{
  "num_hidden_layers": 9,
  "hidden_size": 128,
  "num_attention_heads": 2,
  "num_key_value_heads": 2,
  "head_dim": 64,
  "intermediate_size": 768,
  "vocab_size": 1024,
  "hidden_act": "tanh_gelu",
  "norm": "layernorm",
  "norm_place": "pre",
  "norm_eps": 1e-05,
  "positions": "rope",
  "rope_theta": 10000.0,
  "rope_fraction": 0.5,
  "qk_norm": false,
  "attn_scale": 0.125,
  "bias": "none",
  "tie_word_embeddings": false,
  "parallel_block": false,
  "init": "normal",
  "init_std_qkv": 0.0439,
  "init_std_o": 0.0439,
  "init_std_up": 0.0439,
  "init_std_down": 0.0,
  "optimizer": "soap_variant",
  "learning_rate": 0.0067,
  "beta1": 0.95,
  "beta2": 0.98,
  "weight_decay": 0.038,
  "lr_head": 0.00633,
  "max_grad_norm": 0.5,
  "warmup_steps": 200,
  "schedule": "wsd",
  "decay_fraction": 0.862,
  "decay_shape": "square",
  "final_lr_fraction": 0.05,
  "batch_tokens": 16384,
  "max_seq_len": 512,
  "doc_mask": true,
  "train_tokens": 84460000,
  "max_steps": 5156,
  "dataset": "wikipedia_en"
}
Each number is 200 + 20 x the weight over its row's rms, rounded and kept within 0 to 999. Layers, rows and columns count from 0. The size before them is the row's rms in percent of the matrix's.

# layer 3 MLP down (transposed), 768x128, rms 0.215, rows 2-56, columns 0-63
099,216,231,175,212,173,179,165,214,188,198,206,200,207,224,171,160,173,220,198,190,143,186,221,191,192,209,194,224,212,173,180,174,222,157,227,192,205,180,162,190,200,176,174,216,195,193,241,194,207,245,166,212,215,212,201,181,198,212,237,177,205,206,230,238
096,181,230,160,223,207,206,219,207,206,188,214,202,209,197,192,174,202,188,210,194,207,210,199,224,225,202,160,183,182,219,189,207,171,200,175,187,169,197,231,236,201,160,235,217,213,227,220,193,182,217,192,202,231,202,183,216,200,197,207,223,217,226,176,184
098,220,210,228,228,202,167,216,202,199,196,201,178,194,162,206,183,208,173,202,214,187,202,190,202,214,193,216,221,232,213,197,190,159,232,213,182,172,186,194,199,181,186,236,219,186,200,215,222,196,195,179,205,219,219,233,246,211,238,199,227,174,229,204,210
096,193,193,218,160,168,169,188,181,184,212,192,188,182,227,186,196,193,202,200,196,159,195,201,187,219,199,188,195,239,198,186,208,217,240,189,223,181,191,188,201,173,192,196,227,223,179,206,193,197,204,196,175,184,180,204,171,205,211,212,180,230,197,179,182
094,203,190,199,212,218,225,198,168,203,217,200,221,225,225,182,200,214,206,207,213,194,187,199,224,223,186,200,200,202,199,218,224,199,183,163,199,189,194,185,206,174,167,180,222,178,204,207,217,199,178,206,179,217,171,198,213,189,194,160,196,161,236,146,196
098,178,183,194,204,232,210,197,178,191,202,195,180,203,210,203,197,197,186,180,210,226,218,187,164,204,205,196,180,211,185,179,188,185,232,202,234,193,200,207,237,181,245,220,244,191,219,215,230,192,218,194,219,187,224,216,187,199,218,185,206,175,209,195,214
098,194,180,215,194,210,183,199,196,201,203,178,178,196,171,202,210,212,181,179,181,205,193,152,208,208,201,250,201,253,229,157,203,191,197,176,230,185,227,214,185,156,173,200,217,186,208,208,221,185,201,199,175,205,213,203,207,216,207,204,244,210,164,208,236
094,168,229,208,159,177,186,223,194,202,195,234,202,200,229,207,199,208,203,184,229,193,227,201,209,152,208,214,165,207,217,191,192,183,206,199,172,199,221,241,198,202,160,200,248,209,178,199,224,196,214,214,200,201,207,190,200,190,212,224,205,186,218,191,180
095,205,182,204,190,200,168,239,191,194,175,197,180,185,187,181,197,227,213,192,164,178,223,205,192,199,189,167,200,214,179,235,205,209,220,209,235,230,201,210,220,193,198,191,189,173,168,187,181,192,173,175,222,204,169,187,190,170,222,204,195,184,168,166,228
102,176,178,139,229,193,233,195,200,204,216,197,208,221,156,187,241,203,236,201,224,229,189,211,216,209,208,184,197,178,231,200,185,186,200,205,188,218,198,205,234,196,229,204,152,187,189,200,184,210,215,202,179,231,234,192,197,188,206,224,208,188,183,217,202
098,185,176,196,207,207,210,190,193,210,192,224,223,192,202,199,196,246,221,163,196,186,204,199,185,197,231,235,210,184,189,170,219,201,195,231,164,189,179,192,203,218,170,221,178,179,191,198,195,179,222,211,219,159,192,199,208,188,191,239,206,166,210,191,204
102,186,226,193,241,206,190,229,221,191,206,203,203,160,180,179,213,175,226,209,203,195,223,157,166,159,170,200,183,175,202,198,207,190,192,156,220,196,198,173,215,215,191,219,218,236,208,189,231,202,228,153,245,216,186,227,204,241,173,202,238,206,203,193,197
104,197,236,222,187,213,174,193,207,226,201,216,217,219,203,191,213,195,219,179,188,179,192,175,233,179,213,226,211,208,192,197,187,192,205,202,200,207,191,217,217,188,180,202,186,210,182,177,219,219,207,177,221,198,193,171,194,208,149,162,206,180,214,183,207
094,191,184,192,233,177,200,190,197,165,192,236,214,229,181,182,180,187,232,208,224,175,184,191,168,158,193,200,191,199,218,210,197,156,207,193,234,188,204,185,219,223,181,193,217,215,192,172,190,206,185,187,224,170,187,205,255,203,188,205,205,194,169,185,204
089,202,195,174,203,213,208,176,201,182,172,194,206,212,196,198,179,206,170,242,192,208,232,186,227,202,193,209,200,191,226,231,221,237,180,210,209,213,212,183,204,191,222,213,211,220,200,232,175,148,185,222,228,236,228,181,240,208,237,171,201,185,195,195,154
103,196,181,208,180,192,195,207,182,196,188,197,199,198,189,199,224,209,203,217,175,203,206,219,199,193,179,189,210,213,207,202,170,204,201,207,194,152,220,208,206,232,205,224,180,207,184,209,214,186,202,227,188,213,211,160,194,177,231,180,188,205,191,213,233
098,149,168,208,206,181,202,220,193,190,227,166,196,201,198,202,219,195,205,180,209,198,189,174,183,220,184,203,186,241,231,192,157,220,180,171,236,228,194,221,181,202,190,211,174,195,228,203,176,197,204,203,205,186,245,183,172,214,223,178,194,235,176,202,197
090,199,204,184,209,195,221,207,223,191,185,199,191,176,216,179,218,190,217,182,174,210,239,191,214,212,226,241,197,230,183,219,212,209,230,195,225,214,190,196,189,184,219,194,229,204,213,200,230,174,210,173,205,218,187,183,228,184,208,164,224,187,196,204,239
083,189,186,177,177,204,213,207,213,208,216,210,220,179,199,200,184,196,187,214,214,225,218,173,177,208,194,205,170,225,178,210,212,182,199,240,225,190,179,174,228,217,203,200,215,217,232,219,205,230,185,172,199,215,147,197,191,237,190,201,236,227,203,220,189
107,207,155,195,206,195,177,197,231,218,203,212,216,203,178,192,185,190,204,227,226,230,201,241,178,191,183,216,196,173,199,208,218,173,195,200,201,138,210,199,167,210,170,226,232,176,215,167,237,184,222,229,207,170,245,221,194,199,204,199,196,196,179,193,212
098,210,185,163,210,187,171,224,201,219,211,205,185,188,185,202,214,206,201,210,186,192,230,158,212,170,203,213,240,194,252,222,180,216,210,197,184,156,207,221,177,179,199,239,206,230,237,234,173,184,212,182,223,205,200,185,232,215,206,182,191,203,232,218,189
101,217,183,190,187,209,229,189,230,231,198,236,226,206,163,186,218,215,156,210,210,198,224,151,229,206,221,190,231,194,191,183,192,186,190,253,198,217,195,228,241,211,186,212,188,190,203,231,192,187,214,186,182,202,221,210,210,183,223,223,184,207,182,205,199
094,215,195,181,178,209,215,221,183,225,212,185,195,203,198,219,186,176,176,178,205,207,142,233,191,188,227,181,236,195,205,196,197,193,191,190,184,224,172,215,220,185,224,175,209,185,204,195,209,217,210,194,207,228,191,196,204,161,202,217,175,219,230,197,190
112,180,226,208,198,195,204,186,208,198,225,201,199,182,238,208,188,195,175,196,198,237,206,212,196,179,183,195,201,225,202,164,195,209,164,236,218,221,185,198,196,183,184,205,175,227,182,233,215,180,185,203,200,191,205,171,209,226,221,180,188,193,196,172,158
091,231,233,225,158,203,195,212,177,210,163,168,217,179,173,222,203,173,211,202,205,201,203,184,200,216,226,227,199,155,160,219,187,199,226,173,181,186,230,183,237,176,183,184,201,226,192,203,234,229,215,210,187,206,191,176,208,168,202,216,180,183,200,177,181
098,221,191,213,194,179,190,224,212,210,184,230,188,232,213,205,171,194,198,217,183,196,216,236,215,227,224,238,219,194,228,206,171,230,200,217,204,178,168,217,145,205,184,222,219,211,189,184,228,199,184,224,213,186,177,198,203,180,218,214,206,178,201,195,200
105,230,200,165,199,211,187,227,215,191,212,223,178,186,224,189,207,185,230,215,210,201,202,194,202,214,202,203,169,202,199,183,232,238,179,212,168,207,209,173,196,232,239,176,223,227,219,185,222,201,176,196,155,187,206,228,202,189,188,216,216,227,216,211,199
111,201,236,197,181,170,190,220,210,214,188,185,178,207,176,175,206,200,167,192,197,221,196,238,202,213,204,166,232,204,208,198,225,208,239,208,211,220,185,223,222,240,171,189,200,199,211,210,182,149,223,206,211,206,188,192,171,182,202,215,201,226,226,203,206
102,209,186,193,194,197,203,174,205,241,216,185,191,169,194,177,200,204,181,192,211,165,237,218,200,205,174,199,197,192,229,181,192,202,163,216,231,219,229,206,190,201,179,187,227,211,197,224,173,200,209,208,190,184,151,197,190,202,183,170,159,219,198,230,232
103,171,220,175,230,200,188,182,215,202,204,213,183,184,188,177,198,205,204,170,189,151,207,164,211,219,203,190,187,200,197,205,206,197,190,160,194,232,233,198,187,187,191,211,179,201,225,223,210,192,181,190,194,188,179,156,211,193,223,197,217,234,202,183,186
103,208,211,181,155,183,229,204,220,199,190,222,200,197,210,190,184,209,203,198,169,211,201,214,240,187,200,196,207,213,194,188,148,200,202,236,189,188,214,253,190,200,188,215,216,194,198,205,212,219,202,216,156,193,201,145,185,187,201,223,219,205,209,157,236
100,192,220,188,205,192,191,198,202,230,187,183,211,175,191,248,200,173,203,172,195,175,144,230,191,209,232,146,191,206,184,225,185,228,204,207,181,198,184,178,186,186,164,193,224,195,195,188,185,186,199,207,211,188,212,217,201,193,168,212,205,199,216,235,201
106,201,203,208,194,179,207,195,196,187,203,229,232,166,184,160,191,176,212,174,208,204,189,236,233,192,198,171,201,177,232,228,198,206,218,182,179,220,194,188,230,180,233,217,205,182,188,212,233,192,212,187,202,199,177,227,191,211,187,242,171,199,203,205,198
100,164,216,213,225,206,187,187,217,209,205,183,186,182,204,219,235,176,195,203,231,203,203,200,205,208,191,198,202,180,200,164,183,213,234,163,201,174,241,219,215,207,218,220,215,158,220,205,211,174,209,241,189,167,209,172,207,186,232,195,238,220,188,170,215
106,218,221,178,201,176,193,181,183,200,161,179,194,185,203,194,180,161,198,231,164,193,172,176,188,208,219,199,216,216,220,234,192,190,230,235,181,199,172,189,206,214,198,179,193,165,213,192,175,244,172,203,193,191,181,175,167,213,214,236,218,206,213,196,216
102,170,176,227,204,226,198,180,187,194,172,207,224,215,223,174,213,157,179,188,204,187,198,185,205,232,213,200,233,187,203,199,215,203,231,172,171,220,195,205,218,223,203,193,185,183,201,193,206,219,227,210,208,178,213,213,211,193,195,213,165,195,176,213,204
093,204,210,199,256,208,210,221,159,206,214,191,206,186,201,207,192,200,214,185,192,197,232,216,188,206,199,207,189,191,209,157,244,208,210,213,220,185,233,194,197,262,214,176,211,230,186,203,209,232,214,196,189,221,222,184,220,220,196,203,189,201,203,174,208
094,243,183,182,192,212,201,227,197,201,207,211,212,230,216,211,208,219,224,234,210,181,244,172,193,208,203,202,208,243,211,209,206,208,223,194,189,201,187,190,224,205,212,186,200,200,181,243,190,196,222,212,215,199,198,207,180,206,200,176,219,214,181,174,203
100,192,221,215,214,220,140,210,198,169,203,220,227,213,214,187,202,197,235,185,171,187,186,186,170,206,203,201,161,199,183,168,217,206,237,211,169,195,174,200,212,223,167,178,232,168,205,176,195,198,196,174,210,197,183,176,196,170,204,190,226,195,203,206,199
098,218,137,164,215,190,180,204,179,179,224,217,212,188,201,183,189,202,172,215,216,208,223,218,164,207,202,187,214,197,190,190,179,199,221,238,191,232,148,167,172,201,162,194,171,220,210,218,167,212,210,208,193,233,154,183,199,195,175,182,205,189,238,188,204
101,183,197,194,177,208,198,195,205,187,223,205,203,199,198,178,195,198,201,179,208,187,212,201,169,181,182,254,198,222,173,199,206,186,157,247,213,216,238,193,180,222,162,163,201,203,212,206,202,213,197,199,199,220,176,212,201,196,150,211,197,200,200,174,217
096,201,190,212,199,196,223,190,179,209,192,181,229,216,217,173,217,207,180,184,190,183,184,210,202,186,176,172,189,195,183,174,204,209,180,220,216,151,200,200,174,201,212,228,173,192,193,214,178,217,202,187,201,213,198,187,255,199,189,213,187,197,189,190,187
096,210,199,197,201,197,209,206,174,182,226,217,186,223,190,212,248,185,208,169,194,213,207,186,189,220,201,180,168,202,170,149,221,197,182,204,178,224,228,168,197,216,197,218,205,180,181,197,183,209,204,190,202,175,221,236,215,205,252,250,177,225,225,210,195
102,169,204,229,202,183,206,230,186,192,188,192,211,178,193,210,205,202,186,212,192,201,177,207,217,190,233,206,192,177,198,189,240,215,227,200,234,218,205,180,186,190,216,200,180,181,188,181,218,168,224,199,204,201,212,202,187,232,217,200,160,234,198,176,200
094,185,213,210,174,210,194,181,198,190,167,223,222,198,215,167,162,206,234,195,182,163,188,187,212,238,212,167,191,187,188,183,194,201,201,217,187,204,228,212,196,202,207,204,202,216,202,203,211,207,241,200,195,150,203,224,229,217,187,195,188,232,212,193,193
087,172,172,171,223,197,215,239,196,206,200,211,171,205,213,201,213,185,204,173,196,220,209,205,172,214,177,188,204,182,183,177,211,218,177,205,174,188,190,201,224,221,227,184,164,179,189,167,157,187,200,168,217,216,185,210,248,219,202,182,199,172,186,190,168
098,162,190,177,196,191,217,198,214,235,191,206,175,204,219,194,190,213,195,205,186,237,181,216,170,230,184,182,174,184,175,196,230,191,180,198,223,210,185,180,188,221,217,212,166,188,191,179,199,221,189,182,197,204,162,189,202,196,223,192,218,215,180,168,209
101,217,235,216,175,168,242,202,182,238,164,196,211,185,178,202,197,223,178,228,214,214,215,179,230,213,198,214,194,227,223,160,179,175,200,210,195,209,201,196,231,190,203,196,228,209,198,207,194,206,187,208,210,192,218,238,207,179,214,183,203,193,207,205,189
092,204,191,204,166,237,225,212,209,189,184,194,200,184,201,190,191,224,228,223,207,226,218,239,174,213,197,168,186,199,199,168,239,204,226,208,207,190,183,193,221,193,206,210,194,213,222,174,185,178,182,198,205,230,195,217,196,207,193,219,209,216,164,257,201
098,207,193,170,179,209,211,170,213,214,202,187,243,175,219,187,207,194,250,210,199,182,209,209,237,231,244,216,201,203,210,210,188,190,196,188,193,232,229,219,206,216,226,202,171,193,168,203,256,168,220,204,242,209,211,204,224,209,216,218,188,213,196,201,188
095,201,208,219,192,181,225,215,184,161,213,198,197,212,205,163,182,194,208,184,200,192,223,183,187,170,170,187,193,199,188,229,196,188,204,201,183,186,204,196,212,214,202,173,242,197,223,203,197,248,196,201,210,224,127,183,212,206,189,177,178,235,212,213,174
081,154,213,230,207,162,186,203,200,198,240,191,207,155,195,165,235,206,217,187,190,183,193,216,200,211,184,198,170,191,169,227,203,202,201,196,198,211,215,182,239,236,192,231,189,207,229,175,204,212,222,185,216,176,195,176,156,234,200,228,213,176,232,195,184
115,181,218,214,193,171,172,210,175,201,217,238,210,215,185,195,260,191,194,216,204,219,188,212,180,204,204,192,183,195,201,177,196,186,183,192,178,225,143,172,200,201,219,164,235,209,244,180,200,191,201,214,158,203,205,212,188,179,196,198,189,198,213,197,174
092,146,188,202,223,208,170,203,237,174,209,190,226,166,191,194,224,201,204,186,214,214,213,189,184,224,232,161,171,193,175,194,195,208,208,189,212,181,251,214,194,204,187,207,205,218,193,156,209,212,224,187,218,204,184,228,192,197,205,180,190,163,205,252,199
102,188,194,196,192,204,195,184,184,216,215,212,184,195,186,196,188,176,208,213,216,171,191,182,188,231,182,195,179,175,146,162,188,221,208,227,224,213,214,204,206,199,220,206,186,158,189,224,195,215,163,200,205,188,191,179,202,187,175,198,197,203,221,160,166
# layer 3 MLP up, 768x128, rms 0.229, rows 3-56, columns 0-63
099,206,202,203,203,181,228,184,223,183,181,201,220,200,203,168,165,214,174,196,199,204,213,239,224,208,218,230,217,224,202,185,220,228,165,196,217,204,185,197,203,248,209,227,182,219,219,183,181,216,239,212,186,173,178,192,199,157,192,211,217,205,168,225,215
094,199,199,202,166,168,234,203,223,204,217,227,215,217,218,164,176,174,206,218,181,175,190,173,235,194,181,200,216,168,204,177,195,199,174,207,167,214,194,201,204,194,190,183,205,200,159,167,198,204,218,218,198,211,214,214,226,234,221,227,214,218,187,204,232
102,207,173,211,173,181,188,177,190,225,202,251,201,210,201,223,195,214,188,231,214,207,199,174,210,168,187,181,201,203,210,199,200,192,175,212,207,199,205,218,200,220,203,239,170,186,191,211,198,174,196,217,217,207,241,222,172,227,202,209,220,217,180,206,211
088,211,193,229,184,170,191,218,242,214,207,188,211,165,189,215,175,198,223,217,216,211,197,178,204,208,218,185,201,204,234,182,172,178,181,220,231,184,195,204,188,169,200,184,209,211,176,206,187,193,213,153,193,190,217,208,180,215,233,218,212,205,153,201,170
123,181,185,200,173,205,197,213,210,207,180,229,235,214,189,218,147,177,208,219,184,209,250,200,208,198,188,206,182,194,169,227,200,190,198,154,242,226,205,230,193,199,210,211,221,186,179,174,177,174,204,215,172,226,197,186,193,175,220,173,216,194,194,207,245
093,197,194,183,198,208,198,215,199,211,202,215,214,193,227,194,193,195,204,217,195,169,191,164,186,198,183,178,257,205,228,169,214,222,205,237,198,184,202,221,213,203,214,198,190,182,220,198,199,194,254,192,154,182,216,201,205,189,198,214,207,214,208,212,215
102,227,217,169,210,175,215,181,219,220,212,178,198,262,180,211,191,187,205,200,207,191,199,156,197,225,185,189,206,192,181,239,184,228,180,243,201,205,183,191,241,207,236,174,155,198,222,203,186,201,191,167,186,197,234,198,202,188,219,215,156,193,221,204,235
086,218,208,196,216,176,223,231,208,210,195,237,194,169,200,235,198,192,172,196,234,219,233,209,204,174,208,175,203,216,240,184,196,158,188,183,188,195,200,190,172,183,200,175,200,236,197,200,195,203,167,179,190,197,235,205,209,190,182,223,152,214,179,213,178
107,171,178,188,182,214,208,219,199,202,216,184,195,201,184,190,217,201,222,238,198,216,185,220,203,225,213,201,202,242,223,193,204,188,180,202,162,198,209,176,168,202,212,214,173,198,192,226,191,178,182,179,215,224,201,186,175,215,201,203,203,195,181,214,211
110,180,196,176,184,211,221,233,190,181,167,215,216,206,197,208,154,208,162,212,188,170,200,191,157,204,176,237,207,186,197,210,209,213,215,182,191,211,205,200,233,199,233,177,207,190,186,242,178,187,212,201,187,220,203,206,219,225,207,203,207,208,173,183,179
099,243,210,174,201,171,181,211,206,208,210,226,169,183,196,192,199,208,178,210,207,206,200,184,179,236,244,203,220,185,206,228,197,158,157,241,196,211,197,219,197,165,191,201,190,203,169,218,188,178,194,164,189,222,217,197,215,236,175,191,186,225,166,207,189
094,209,210,173,195,209,183,194,201,247,202,196,166,196,189,184,204,200,179,191,205,194,165,230,201,237,219,225,191,197,180,202,203,207,180,233,211,188,189,206,202,197,206,177,214,194,204,165,206,170,193,201,175,211,227,212,208,205,193,224,212,232,154,175,188
087,225,211,222,210,195,185,186,213,177,180,233,186,212,215,182,196,173,178,222,196,193,186,172,212,195,192,165,183,213,194,169,231,209,206,233,193,212,205,227,252,170,199,214,193,200,205,239,189,204,184,197,209,171,182,241,193,193,226,194,211,183,192,212,177
107,184,189,208,221,174,199,167,214,228,212,204,229,194,218,178,190,187,250,178,201,219,211,172,197,186,229,187,221,266,190,162,225,184,176,179,191,182,214,188,179,186,238,204,186,176,219,195,207,223,216,206,198,192,203,198,212,193,161,227,224,184,224,169,221
097,217,186,190,226,196,203,168,208,189,200,237,189,150,217,212,182,191,171,201,219,169,195,217,204,238,187,198,197,245,238,176,205,184,233,194,181,192,216,197,200,210,247,208,194,160,232,222,210,217,250,208,201,181,201,178,199,208,166,208,197,202,192,182,175
083,212,217,200,183,186,210,216,185,191,190,185,182,179,189,194,214,187,184,213,193,183,172,198,250,199,242,194,220,246,212,215,167,210,223,210,196,200,206,200,208,206,207,206,206,215,210,210,216,191,186,207,130,223,230,180,203,188,193,191,180,201,176,215,208
103,204,179,167,213,203,196,158,219,211,245,183,207,188,171,185,167,134,171,177,197,212,181,189,184,185,195,211,204,222,194,206,206,211,167,206,185,173,208,207,193,200,209,211,185,211,190,211,181,244,206,227,152,182,206,188,215,229,225,211,204,198,214,193,167
083,199,187,211,209,183,219,212,187,209,184,215,192,230,205,201,189,210,193,189,186,160,193,183,200,209,201,215,192,210,189,195,193,194,191,203,241,200,191,242,215,186,191,211,195,135,180,197,154,205,207,225,187,171,204,184,215,203,245,181,206,180,192,212,199
109,213,247,196,170,185,211,236,210,198,221,192,190,190,174,209,222,195,190,196,240,206,194,221,185,184,197,183,195,229,186,229,205,175,172,236,183,177,160,207,205,204,212,229,213,178,212,196,184,158,180,179,155,215,182,202,181,191,209,188,172,186,192,213,203
101,228,225,216,212,220,209,184,161,214,192,177,202,195,176,184,229,201,176,190,198,231,188,216,205,175,208,194,204,199,136,191,195,213,187,154,196,195,176,200,214,190,207,186,207,183,170,195,216,225,199,188,221,221,199,187,194,187,203,196,221,215,207,170,161
107,172,164,193,204,239,226,198,201,188,175,206,165,191,246,236,180,209,181,197,195,178,162,188,194,235,184,195,191,168,194,207,212,231,221,193,219,193,219,182,223,199,204,232,215,200,208,215,212,206,193,200,212,214,203,206,243,217,219,182,212,186,214,219,177
094,217,232,226,201,193,211,183,196,198,188,200,150,241,187,218,206,227,207,209,215,156,246,197,206,199,185,230,189,168,194,210,196,204,219,211,223,214,222,194,183,206,201,218,233,201,186,204,195,210,190,205,197,150,203,223,183,183,214,173,188,210,234,205,183
110,214,198,221,243,200,236,188,215,208,180,206,168,213,200,212,191,199,182,179,199,173,188,190,209,197,176,209,188,166,197,190,207,204,165,220,182,207,164,182,229,237,190,226,188,194,175,199,182,209,216,169,189,230,198,224,177,164,200,211,206,228,175,178,162
096,224,154,180,188,174,195,186,188,204,215,184,200,218,202,184,234,223,170,168,236,228,173,216,206,196,146,185,217,204,180,217,245,191,214,207,207,225,175,181,214,226,169,208,160,204,213,212,222,161,188,201,204,218,203,219,195,188,208,194,204,215,195,215,171
097,227,160,201,191,205,185,209,232,194,213,184,198,218,218,187,194,193,201,160,192,179,165,205,211,169,211,194,214,208,191,239,189,195,182,216,184,187,189,226,175,193,203,198,213,216,212,186,180,177,187,180,214,232,226,213,208,201,181,197,148,191,216,197,260
097,222,200,181,197,175,171,160,198,200,203,201,169,227,210,204,247,197,181,191,207,186,168,211,175,184,214,193,211,181,193,183,183,216,184,168,237,188,181,204,223,198,231,202,174,180,189,202,207,247,209,208,211,160,202,220,215,174,178,230,209,202,209,174,225
114,211,207,231,169,193,208,180,168,208,207,219,194,208,189,179,232,184,223,214,198,146,208,183,173,226,205,183,160,202,207,172,193,169,191,182,220,191,189,195,176,196,202,199,192,185,211,188,194,213,194,155,205,225,211,235,217,197,207,188,207,186,198,220,211
104,221,182,224,190,208,186,197,184,204,209,185,194,219,222,208,180,239,188,194,187,218,218,159,199,202,207,189,216,209,181,186,207,231,181,226,202,166,189,232,219,219,185,188,189,204,258,203,211,196,203,195,198,194,210,186,224,192,227,229,176,215,187,223,189
097,197,209,227,213,181,215,148,195,168,202,167,204,205,200,180,178,179,231,184,218,188,202,207,182,217,167,217,190,202,218,186,206,214,199,199,191,168,219,219,195,199,154,218,204,205,166,194,178,207,196,203,195,223,219,213,162,185,195,171,230,209,207,192,214
104,182,213,205,193,210,192,180,212,187,254,224,221,226,179,232,190,195,200,212,189,217,199,173,181,180,224,188,220,158,204,226,210,178,213,184,189,201,218,184,199,209,200,197,208,175,180,250,216,173,203,228,172,212,194,202,240,200,195,194,163,177,213,170,209
094,193,177,180,203,210,223,193,190,189,160,185,204,205,205,202,188,247,218,210,236,221,207,175,201,196,202,184,171,202,200,171,218,198,194,213,209,202,230,217,167,191,186,224,229,164,232,227,218,214,176,216,211,216,204,211,185,180,231,213,218,189,166,227,234
104,219,192,201,207,209,178,185,203,168,164,195,167,208,191,203,209,232,202,207,216,191,202,212,160,175,192,203,191,172,188,238,220,183,210,212,197,208,177,179,226,153,198,227,208,175,184,214,222,228,179,208,181,171,198,194,179,195,193,206,232,211,186,162,213
097,180,205,240,212,176,193,213,185,233,244,193,187,189,186,211,218,200,215,220,185,197,209,180,204,173,173,158,208,203,211,168,205,191,183,186,216,187,157,189,200,195,218,220,160,194,215,189,221,184,182,195,205,181,211,202,240,214,201,252,191,182,167,177,177
098,232,181,196,219,225,149,205,193,200,184,219,219,180,182,178,210,212,192,221,194,174,169,189,199,203,249,248,222,196,205,201,194,204,187,206,177,207,192,220,176,203,203,221,187,176,198,193,189,229,199,213,199,189,206,258,174,235,238,196,196,228,172,187,213
094,228,211,215,192,232,210,209,201,208,180,210,209,184,194,215,205,174,184,187,198,216,170,216,190,206,192,210,241,202,214,214,211,210,222,219,207,188,182,173,197,184,202,224,201,175,210,192,200,216,233,219,192,201,201,211,176,156,197,188,209,246,188,192,155
109,192,206,192,199,229,179,218,192,214,201,189,218,190,205,202,224,224,210,195,221,182,215,201,198,190,233,191,199,212,207,209,187,214,190,202,195,207,215,217,215,186,185,202,178,229,226,166,169,177,157,194,223,223,192,234,193,204,195,233,227,207,177,176,184
089,166,212,194,234,165,233,169,210,180,183,215,223,201,203,201,213,234,179,198,198,167,207,165,184,204,237,241,217,164,173,180,198,211,183,189,196,228,193,202,165,213,233,186,225,208,194,182,175,204,192,192,194,210,214,207,202,219,190,217,185,228,181,228,204
093,166,226,181,193,199,194,216,207,167,192,158,224,201,198,213,184,187,193,188,212,227,190,203,196,175,183,216,201,164,169,179,217,241,194,173,196,207,197,198,195,203,169,200,212,153,204,184,208,169,211,196,205,209,177,203,203,234,216,167,195,165,176,218,228
094,194,197,200,177,202,204,186,221,207,197,198,209,187,195,209,198,196,196,187,175,183,180,226,210,211,208,209,234,192,168,196,181,213,151,234,221,211,170,194,220,161,233,187,188,220,254,236,192,234,201,194,185,201,206,194,203,196,225,198,227,211,214,227,185
093,203,211,204,235,222,204,190,187,172,229,194,215,198,202,199,180,183,197,208,200,187,131,226,201,248,216,185,187,246,204,179,214,195,207,199,196,207,173,207,205,224,209,208,207,171,182,202,168,252,200,187,208,185,192,205,192,191,206,218,191,239,227,252,196
096,188,187,225,216,235,221,175,198,153,247,204,175,210,201,218,194,179,194,213,201,212,224,186,236,198,200,165,217,195,233,211,177,204,181,188,218,230,214,175,192,205,200,178,207,168,219,185,203,210,181,221,192,183,217,231,175,190,173,151,205,158,194,208,209
098,236,179,213,172,226,199,188,203,218,204,199,180,206,209,187,202,190,189,167,235,205,212,231,187,207,181,177,207,230,199,220,188,233,170,169,202,190,180,249,197,190,214,173,213,196,221,210,173,179,170,201,205,221,182,197,204,229,206,216,180,159,181,181,200
109,214,226,181,236,175,218,222,220,177,170,229,212,209,198,216,178,210,161,210,220,166,237,217,188,207,184,199,191,231,194,233,179,199,211,196,173,228,219,189,214,189,227,210,163,197,212,196,188,186,166,206,201,221,183,232,166,199,181,228,218,204,178,211,175
092,188,202,195,207,179,178,205,214,204,239,170,189,228,187,191,217,193,195,198,184,185,176,218,163,231,200,181,237,197,202,217,168,181,223,206,180,198,197,197,163,185,174,202,208,178,206,198,173,181,193,216,190,167,222,212,194,194,211,171,173,251,195,178,228
100,201,232,164,217,182,190,209,207,224,188,201,215,191,197,180,187,231,196,218,216,220,223,190,205,189,181,197,192,196,213,213,218,234,158,204,220,187,196,188,183,194,219,236,222,170,216,235,203,181,178,219,198,197,226,209,173,165,188,178,232,240,201,231,196
099,211,218,182,208,193,169,218,224,228,184,202,188,213,227,163,186,225,187,174,196,212,199,183,154,217,194,217,214,237,231,203,201,223,190,228,188,183,220,216,178,205,210,226,209,225,212,182,168,201,181,225,177,213,191,239,194,180,221,182,184,189,211,218,190
108,192,181,250,169,195,209,215,199,198,218,203,170,231,205,216,188,220,168,180,194,189,242,214,202,174,198,195,197,172,186,167,206,204,188,197,222,187,159,214,208,159,204,189,182,231,179,201,194,207,144,216,203,232,198,193,179,216,185,216,214,213,188,196,222
105,208,190,193,213,217,206,182,207,226,190,216,206,180,194,235,227,174,183,223,206,183,196,206,212,202,202,208,150,171,215,183,210,172,213,215,206,166,188,191,181,233,199,203,224,203,209,211,183,243,179,183,211,158,244,175,230,191,184,232,197,199,205,203,181
104,190,228,229,197,189,215,227,188,208,174,215,199,209,180,209,219,200,185,244,176,197,156,222,179,207,199,218,176,183,181,208,205,221,175,213,206,195,208,199,209,195,212,180,215,199,221,168,228,199,176,187,191,229,195,205,192,206,188,196,212,191,180,170,188
097,181,183,190,207,175,228,221,238,203,210,158,196,200,205,216,170,196,205,221,203,162,178,224,202,210,223,190,225,227,199,174,218,241,204,217,213,192,187,176,193,205,192,225,217,215,189,214,182,204,167,178,191,196,196,180,211,238,197,182,216,181,183,199,212
092,216,184,184,200,183,179,258,204,194,224,211,192,239,215,180,194,215,213,193,219,191,214,234,207,216,177,261,204,211,221,176,241,206,166,205,199,201,201,209,184,197,208,225,185,195,182,209,184,171,195,207,190,202,183,215,201,232,212,184,181,166,194,207,212
109,191,162,173,180,210,201,193,157,189,216,205,180,223,223,189,200,204,215,222,230,194,166,216,204,209,215,213,226,206,175,175,188,178,212,160,238,230,217,215,201,187,199,194,193,191,192,210,192,214,191,193,191,186,196,199,215,219,210,223,211,226,206,201,169
095,183,199,195,203,246,202,174,202,235,199,235,196,183,154,204,180,177,211,212,228,201,182,192,208,206,224,199,194,176,183,178,179,212,182,204,227,204,185,183,183,205,211,211,193,196,172,236,230,199,205,209,196,215,194,214,202,224,164,189,201,221,228,198,245
090,177,186,215,208,197,199,164,209,201,201,190,220,209,178,192,186,180,176,210,206,169,177,198,186,210,219,220,232,199,174,199,213,221,203,196,215,186,194,223,188,211,229,203,196,186,216,246,185,207,210,222,205,186,196,191,189,183,185,207,206,186,200,214,161